python train.py --num_hidden_layers=12 --hidden_size=224 --num_attention_heads=4 --num_key_value_heads=4 --head_dim=64 --intermediate_size=896 --vocab_size=8192 --hidden_act="tanh_gelu" --norm="layernorm" --norm_place="pre" --norm_eps=1e-05 --positions="rope" --rope_theta=10000.0 --rope_fraction=0.75 --qk_norm=true --attn_scale=0.125 --bias="none" --tie_word_embeddings=false --parallel_block=true --init="uniform" --init_std_qkv=0.0292 --init_std_o=0.0 --init_std_up=0.0292 --init_std_down=0.0 --optimizer="adamw" --learning_rate=0.00181 --lr_mult_up=0.829 --beta1=0.9 --beta2=0.98 --lr_head=0.00981 --warmup_steps=369 --schedule="wsd" --decay_fraction=1.0 --decay_shape="linear" --final_lr_fraction=0.05 --batch_tokens=32768 --max_seq_len=1024 --doc_mask=false --z_loss=1e-05 --train_tokens=295700000 --max_steps=9025 --dataset="wikipedia_en"
Each number is 50 + 12 x the weight over the matrix's rms, rounded and kept within 0 to 99. Layers, rows and columns count from 0.

# layer 6 attention query, 256x224, rms 0.0909, rows 193-207, columns 0-111
40 36 55 41 43 49 45 52 59 47 45 51 40 48 52 49 58 50 53 56 49 65 47 48 55 35 59 51 48 57 47 59 45 44 67 53 64 40 62 53 48 49 49 51 46 44 42 44 63 54 63 48 63 45 45 50 60 53 61 62 52 49 64 57 45 40 49 42 47 52 49 43 58 47 41 42 48 41 39 48 55 41 42 49 51 59 50 45 46 62 30 45 67 58 48 48 54 61 54 57 48 43 49 51 46 49 42 49 42 46 46 49
47 47 51 48 39 47 48 47 64 45 44 59 52 38 71 46 48 54 43 68 53 64 38 46 52 26 56 49 47 68 48 53 58 43 49 56 61 42 53 54 45 55 55 48 34 59 34 67 39 39 64 40 65 47 61 52 41 50 60 48 46 41 66 65 36 33 54 40 46 55 56 56 71 55 45 54 47 51 39 69 31 54 61 50 44 44 49 48 47 46 36 47 65 53 39 46 58 48 52 53 41 59 44 45 57 30 30 43 42 57 54 44
59 50 37 47 65 46 63 45 51 76 22 65 46 50 66 40 79 31 40 51 69 43 55 71 58 53 36 79 61 83 48 46 45 55 37 41 49 56 52 45 26 46 53 36 43 29 55 53 60 45 60 57 37 47 60 35 28 58 47 16 55 35 63 57 41 58 73 35 73 26 56 30 70 52 47 59 52 71 34 63 54 63 68 60 37 55 71 72 56 35 59 50 45 58 39 42 81 50 32 49 42 64 52 52 60 62 43 54 33 65 34 42
52 28 51 50 31 62 54 46 39 27 62 43 46 43 68 60 20 63 40 37 53 35 37 49 44 40 56 38 54 46 62 62 47 49 70 46 52 41 46 65 48 71 46 40 54 76 30 59 39 47 75 57 62 41 90 47 47 49 70 70 50 44 35 53 40 38 62 45 47 46 51 77 50 45 52 33 48 58 39 55 32 61 73 60 38 43 41 44 45 51 35 49 76 49 60 47 27 50 51 43 54 56 30 56 58 18 11 57 61 55 57 52
58 48 49 47 37 58 48 32 45 53 43 52 52 43 77 52 57 44 53 55 52 45 58 55 48 42 73 49 56 77 37 54 55 51 56 42 50 42 60 35 42 48 50 46 28 44 43 58 49 31 54 41 49 40 47 46 43 51 44 48 57 58 52 55 37 54 63 34 50 30 58 40 56 49 51 44 36 64 31 60 40 40 61 58 47 43 50 39 50 49 37 43 59 51 40 40 55 48 54 64 48 48 44 65 50 41 37 41 37 55 52 50
44 45 56 44 39 46 39 41 40 50 50 55 49 46 59 47 37 56 50 72 51 50 55 48 44 29 58 52 67 69 38 50 58 58 46 43 59 58 35 27 66 67 53 46 33 53 49 58 40 53 56 29 38 42 67 61 56 59 49 46 55 51 40 55 32 47 50 33 53 52 47 69 61 56 40 64 44 48 47 57 46 56 64 55 51 40 49 42 55 44 33 52 53 45 42 44 37 49 61 36 38 58 51 53 56 38 37 52 42 53 41 58
62 61 42 60 48 54 51 71 58 51 45 50 47 46 63 45 44 38 35 58 57 66 54 43 51 35 43 61 40 60 49 48 47 44 40 58 53 45 38 53 53 71 53 36 37 62 46 67 45 49 46 35 47 56 56 62 56 47 39 45 55 54 43 63 48 34 47 45 57 55 49 43 53 61 50 54 51 42 43 62 53 59 65 58 28 46 55 50 41 44 57 61 53 56 50 49 69 50 44 40 55 67 46 51 69 42 42 44 51 65 62 38
53 48 62 62 40 52 53 63 37 48 60 56 51 46 37 34 51 52 47 34 73 32 43 45 41 70 28 50 56 24 82 64 47 44 46 41 46 50 33 70 45 46 42 57 58 66 54 50 60 62 47 74 50 53 36 47 41 47 44 47 59 44 40 28 46 62 45 53 57 54 45 57 47 37 57 41 54 50 60 44 37 54 60 37 60 44 57 40 55 39 53 48 27 53 58 56 46 58 58 43 45 57 37 39 47 61 53 48 51 57 43 59
65 35 59 54 38 52 42 55 32 36 55 58 60 29 62 47 36 53 48 37 64 53 70 53 22 36 51 57 47 63 47 73 61 49 47 59 59 52 40 56 52 66 52 31 33 51 41 52 51 41 45 60 52 45 76 45 53 66 38 61 51 58 51 57 36 23 42 40 58 38 58 55 58 49 36 38 49 41 42 68 37 51 62 61 36 28 48 48 56 44 41 53 65 42 48 48 44 44 42 37 45 56 62 31 73 32 41 56 54 65 55 35
65 41 53 41 59 29 52 38 64 50 38 57 64 44 57 43 57 44 31 49 51 48 52 48 56 37 68 45 49 74 20 28 58 36 36 50 52 59 51 19 65 58 60 45 54 39 32 67 32 48 54 39 47 46 65 64 56 65 57 48 63 45 43 79 58 50 63 56 64 60 53 76 62 49 46 54 54 54 39 62 61 45 55 67 62 44 49 26 55 47 38 51 61 61 37 34 66 48 34 52 37 46 36 49 59 62 42 65 51 56 39 60
47 62 53 57 60 55 40 60 61 80 53 39 54 56 33 46 58 36 51 64 43 45 38 57 52 50 39 55 64 45 66 27 28 36 21 44 60 52 61 44 53 38 51 46 47 54 54 39 59 49 37 44 74 70 42 63 33 52 40 48 51 52 50 56 69 51 29 50 51 68 43 50 59 48 58 43 63 52 51 34 54 59 47 34 40 61 37 47 35 60 41 42 40 53 48 55 61 52 36 52 51 42 35 63 40 56 41 58 41 34 65 58
45 49 46 46 44 52 53 43 56 54 44 50 51 74 49 56 35 45 45 70 41 37 56 53 60 56 49 55 37 50 34 46 52 52 50 64 61 47 68 55 73 46 48 63 58 39 54 48 54 18 40 35 54 45 59 69 64 55 61 58 57 40 38 57 50 34 65 59 55 54 38 45 39 56 49 48 43 65 62 29 33 50 46 41 40 38 54 56 37 50 49 58 59 46 46 53 43 50 65 57 51 40 58 53 36 34 42 55 49 51 63 45
40 68 59 49 37 46 48 50 54 59 51 40 45 45 48 34 50 43 56 38 31 46 40 41 58 64 53 48 52 21 65 60 42 53 56 53 53 61 40 55 55 37 60 61 68 39 55 47 56 53 38 35 52 61 36 59 37 54 31 69 51 55 54 45 67 47 48 68 48 55 42 50 48 33 61 49 47 39 56 46 70 56 34 43 58 66 39 60 43 60 64 63 44 47 45 71 44 42 57 52 66 37 50 72 42 52 47 37 44 54 59 60
70 64 47 50 43 50 48 44 53 41 41 57 85 46 34 53 41 63 38 48 76 41 66 69 41 38 73 56 46 61 20 44 60 40 53 63 60 41 50 35 49 72 44 42 29 38 64 67 54 49 39 67 58 47 39 69 43 53 38 58 64 76 25 43 37 35 35 50 61 54 51 59 76 67 31 62 39 37 52 61 38 37 33 52 50 53 67 35 30 41 34 25 48 34 51 33 65 64 53 48 46 47 68 41 48 48 63 24 55 39 31 59
52 73 39 47 42 45 52 42 58 60 46 68 52 69 54 54 30 36 36 51 34 62 63 43 66 32 44 56 45 52 51 40 39 53 50 53 43 63 61 55 58 57 58 70 49 46 32 48 38 59 49 49 41 56 49 69 49 69 49 44 49 48 35 57 60 41 49 67 44 62 35 54 44 53 48 52 47 47 52 45 49 45 44 28 66 60 43 49 39 56 40 67 42 48 18 68 59 46 46 56 56 47 57 43 46 32 34 48 49 40 57 71
# layer 6 attention key, 256x224, rms 0.0833, rows 193-206, columns 0-111
67 49 43 45 57 43 49 44 56 52 50 61 48 49 45 45 56 56 52 65 32 54 67 56 49 37 52 47 43 50 54 59 66 50 62 57 64 57 38 49 40 33 40 58 45 53 45 41 45 61 52 53 51 51 46 52 65 55 40 46 38 53 49 49 68 49 55 43 47 49 50 45 55 54 55 61 62 38 51 34 71 61 39 53 53 51 51 39 54 67 52 51 42 49 39 46 47 30 42 54 56 51 46 47 50 48 59 59 51 32 53 39
59 65 48 54 50 51 64 39 54 32 63 58 41 49 41 40 57 39 45 67 53 67 73 51 55 49 46 67 69 51 40 46 47 54 45 62 62 37 65 53 35 31 44 64 48 53 43 45 41 44 52 50 41 47 37 42 46 46 44 51 49 46 62 48 57 40 50 48 48 46 54 43 63 43 43 53 78 54 41 37 59 42 69 63 27 31 55 42 49 44 41 59 47 49 58 45 61 41 36 40 53 49 31 52 50 59 28 53 49 43 60 55
41 41 49 54 62 30 46 51 49 57 53 59 55 48 55 47 68 52 31 37 74 43 42 36 41 44 46 47 60 52 51 41 43 36 29 42 30 35 59 52 58 68 49 69 52 43 36 46 39 44 42 38 48 60 64 51 50 53 33 42 52 54 64 54 49 59 68 53 69 60 44 57 25 33 52 52 40 57 35 46 41 45 39 59 47 80 37 63 43 21 33 63 61 45 54 46 54 43 57 50 30 47 42 47 79 52 43 45 46 51 51 51
55 47 40 47 55 50 43 43 41 44 54 55 46 45 38 44 66 44 49 70 52 66 58 55 56 55 40 41 60 46 31 37 53 56 53 50 52 40 50 50 44 54 39 61 50 35 50 43 51 48 53 49 57 48 53 53 46 40 51 50 61 53 63 54 53 49 64 61 43 41 56 54 41 40 56 49 54 50 48 54 48 47 64 49 51 52 61 41 59 58 47 48 59 63 54 55 60 52 45 61 54 54 50 58 49 55 43 74 49 51 43 54
56 53 64 34 57 52 60 48 46 35 55 53 46 43 61 41 56 53 36 54 52 60 43 43 53 43 51 66 54 58 49 58 43 57 34 61 35 34 48 62 37 56 45 61 49 62 33 43 47 51 58 38 55 48 70 46 39 49 48 44 50 55 63 49 52 53 79 39 58 50 52 49 42 39 41 58 69 62 38 38 43 37 61 62 48 50 55 62 47 35 31 57 50 57 61 55 61 46 33 40 34 54 34 43 59 63 22 66 43 44 56 60
64 65 61 59 41 58 55 52 56 40 60 58 56 39 44 31 75 25 51 58 58 49 58 40 43 48 47 51 69 48 43 38 50 43 41 51 63 52 42 55 32 51 36 46 55 35 36 58 39 59 58 51 58 54 55 46 37 65 38 47 59 60 62 48 43 52 43 29 57 51 58 71 56 54 35 54 57 57 37 44 37 33 58 64 39 54 64 47 57 40 30 54 73 57 56 52 72 57 45 54 41 65 21 41 61 63 54 50 40 52 56 64
25 55 38 50 58 37 32 44 48 46 46 44 42 45 51 57 53 65 39 58 53 43 25 50 66 51 40 56 50 50 41 42 48 49 35 41 40 45 35 38 39 48 64 48 61 54 56 37 39 46 55 40 63 53 57 65 54 34 64 53 48 38 59 70 47 48 47 52 57 40 59 49 44 70 61 55 41 58 46 48 65 40 46 54 45 51 53 53 52 32 67 30 57 57 46 54 50 47 65 35 44 51 55 57 37 59 52 46 54 57 38 50
44 47 38 57 51 51 56 64 40 42 56 34 58 44 37 49 65 62 37 52 45 56 46 48 41 49 44 57 49 48 48 43 39 57 53 42 56 46 50 43 59 55 53 79 46 66 70 54 37 46 42 60 40 56 51 49 43 37 63 48 49 60 48 50 41 65 39 59 48 41 49 55 47 63 60 46 66 60 56 62 51 48 44 52 52 53 49 43 59 58 51 58 64 58 74 39 46 63 56 50 61 45 47 45 54 45 53 64 61 53 51 41
54 58 49 31 44 54 32 47 47 27 50 60 48 43 54 47 65 40 53 76 41 80 74 41 54 45 36 75 63 60 22 52 45 59 40 62 39 37 48 43 42 51 49 49 57 58 37 48 31 40 52 46 45 42 68 38 48 65 40 56 53 50 62 61 51 27 71 46 46 52 59 40 65 49 45 68 73 56 43 32 52 53 57 69 44 45 61 50 57 69 29 50 46 47 56 44 62 23 27 44 38 48 54 50 49 79 34 56 38 44 46 45
38 48 39 69 39 55 50 55 51 66 52 60 45 46 70 50 54 19 43 39 29 56 40 29 31 49 71 81 50 52 57 59 51 37 59 64 44 72 47 61 31 52 53 25 56 54 30 56 47 40 53 41 52 52 59 43 75 57 54 31 25 46 43 62 78 60 36 23 49 42 62 62 65 42 35 45 49 75 45 52 38 48 48 54 29 71 76 58 53 34 43 54 63 48 31 52 56 29 54 47 39 51 49 36 72 49 48 41 64 67 62 59
38 49 51 73 70 37 55 60 54 48 51 28 45 64 40 42 54 54 50 37 52 42 27 50 68 67 64 51 49 48 48 59 53 42 52 51 65 52 57 42 30 28 52 57 47 35 76 33 71 47 46 60 44 49 46 37 47 44 67 54 32 49 25 46 42 45 38 50 35 45 42 44 55 59 39 52 40 66 53 51 59 51 38 30 38 57 51 64 42 38 59 36 41 32 52 60 46 53 66 61 44 36 72 50 42 37 99 62 49 66 55 49
52 42 36 63 29 59 30 41 50 57 52 47 64 65 48 58 49 53 53 24 46 38 39 48 55 60 49 45 38 41 56 63 65 51 62 50 63 47 46 56 52 50 41 73 52 44 51 64 68 42 44 39 64 52 36 58 55 26 68 50 41 47 33 36 41 57 37 58 58 42 36 37 36 42 54 20 20 50 70 59 39 54 44 30 55 40 54 48 35 50 55 37 48 50 38 60 53 66 56 57 45 42 52 56 43 33 63 53 54 49 49 42
35 46 41 62 61 58 39 61 54 58 32 50 47 64 40 57 39 66 69 60 35 59 40 49 46 67 37 28 37 55 54 53 52 43 51 52 65 48 41 53 46 67 51 46 69 41 62 69 44 49 36 41 30 34 30 60 54 36 44 68 46 44 34 39 43 44 32 67 37 54 47 51 44 65 65 60 57 61 54 43 53 40 41 32 73 57 41 49 37 54 70 37 44 58 70 42 41 59 77 54 64 35 40 55 47 35 66 56 53 33 63 45
49 46 51 39 38 38 60 36 70 61 36 68 51 51 51 61 36 48 33 45 53 64 65 54 60 35 63 80 47 50 38 71 54 41 49 72 64 62 48 41 52 51 55 45 36 64 48 63 49 49 47 54 47 57 61 59 53 45 47 56 41 40 50 48 53 58 53 34 46 60 57 41 58 48 37 75 60 52 50 44 34 46 64 57 47 51 51 34 65 48 44 45 53 46 46 33 47 34 36 43 49 56 66 35 48 72 62 50 43 45 55 32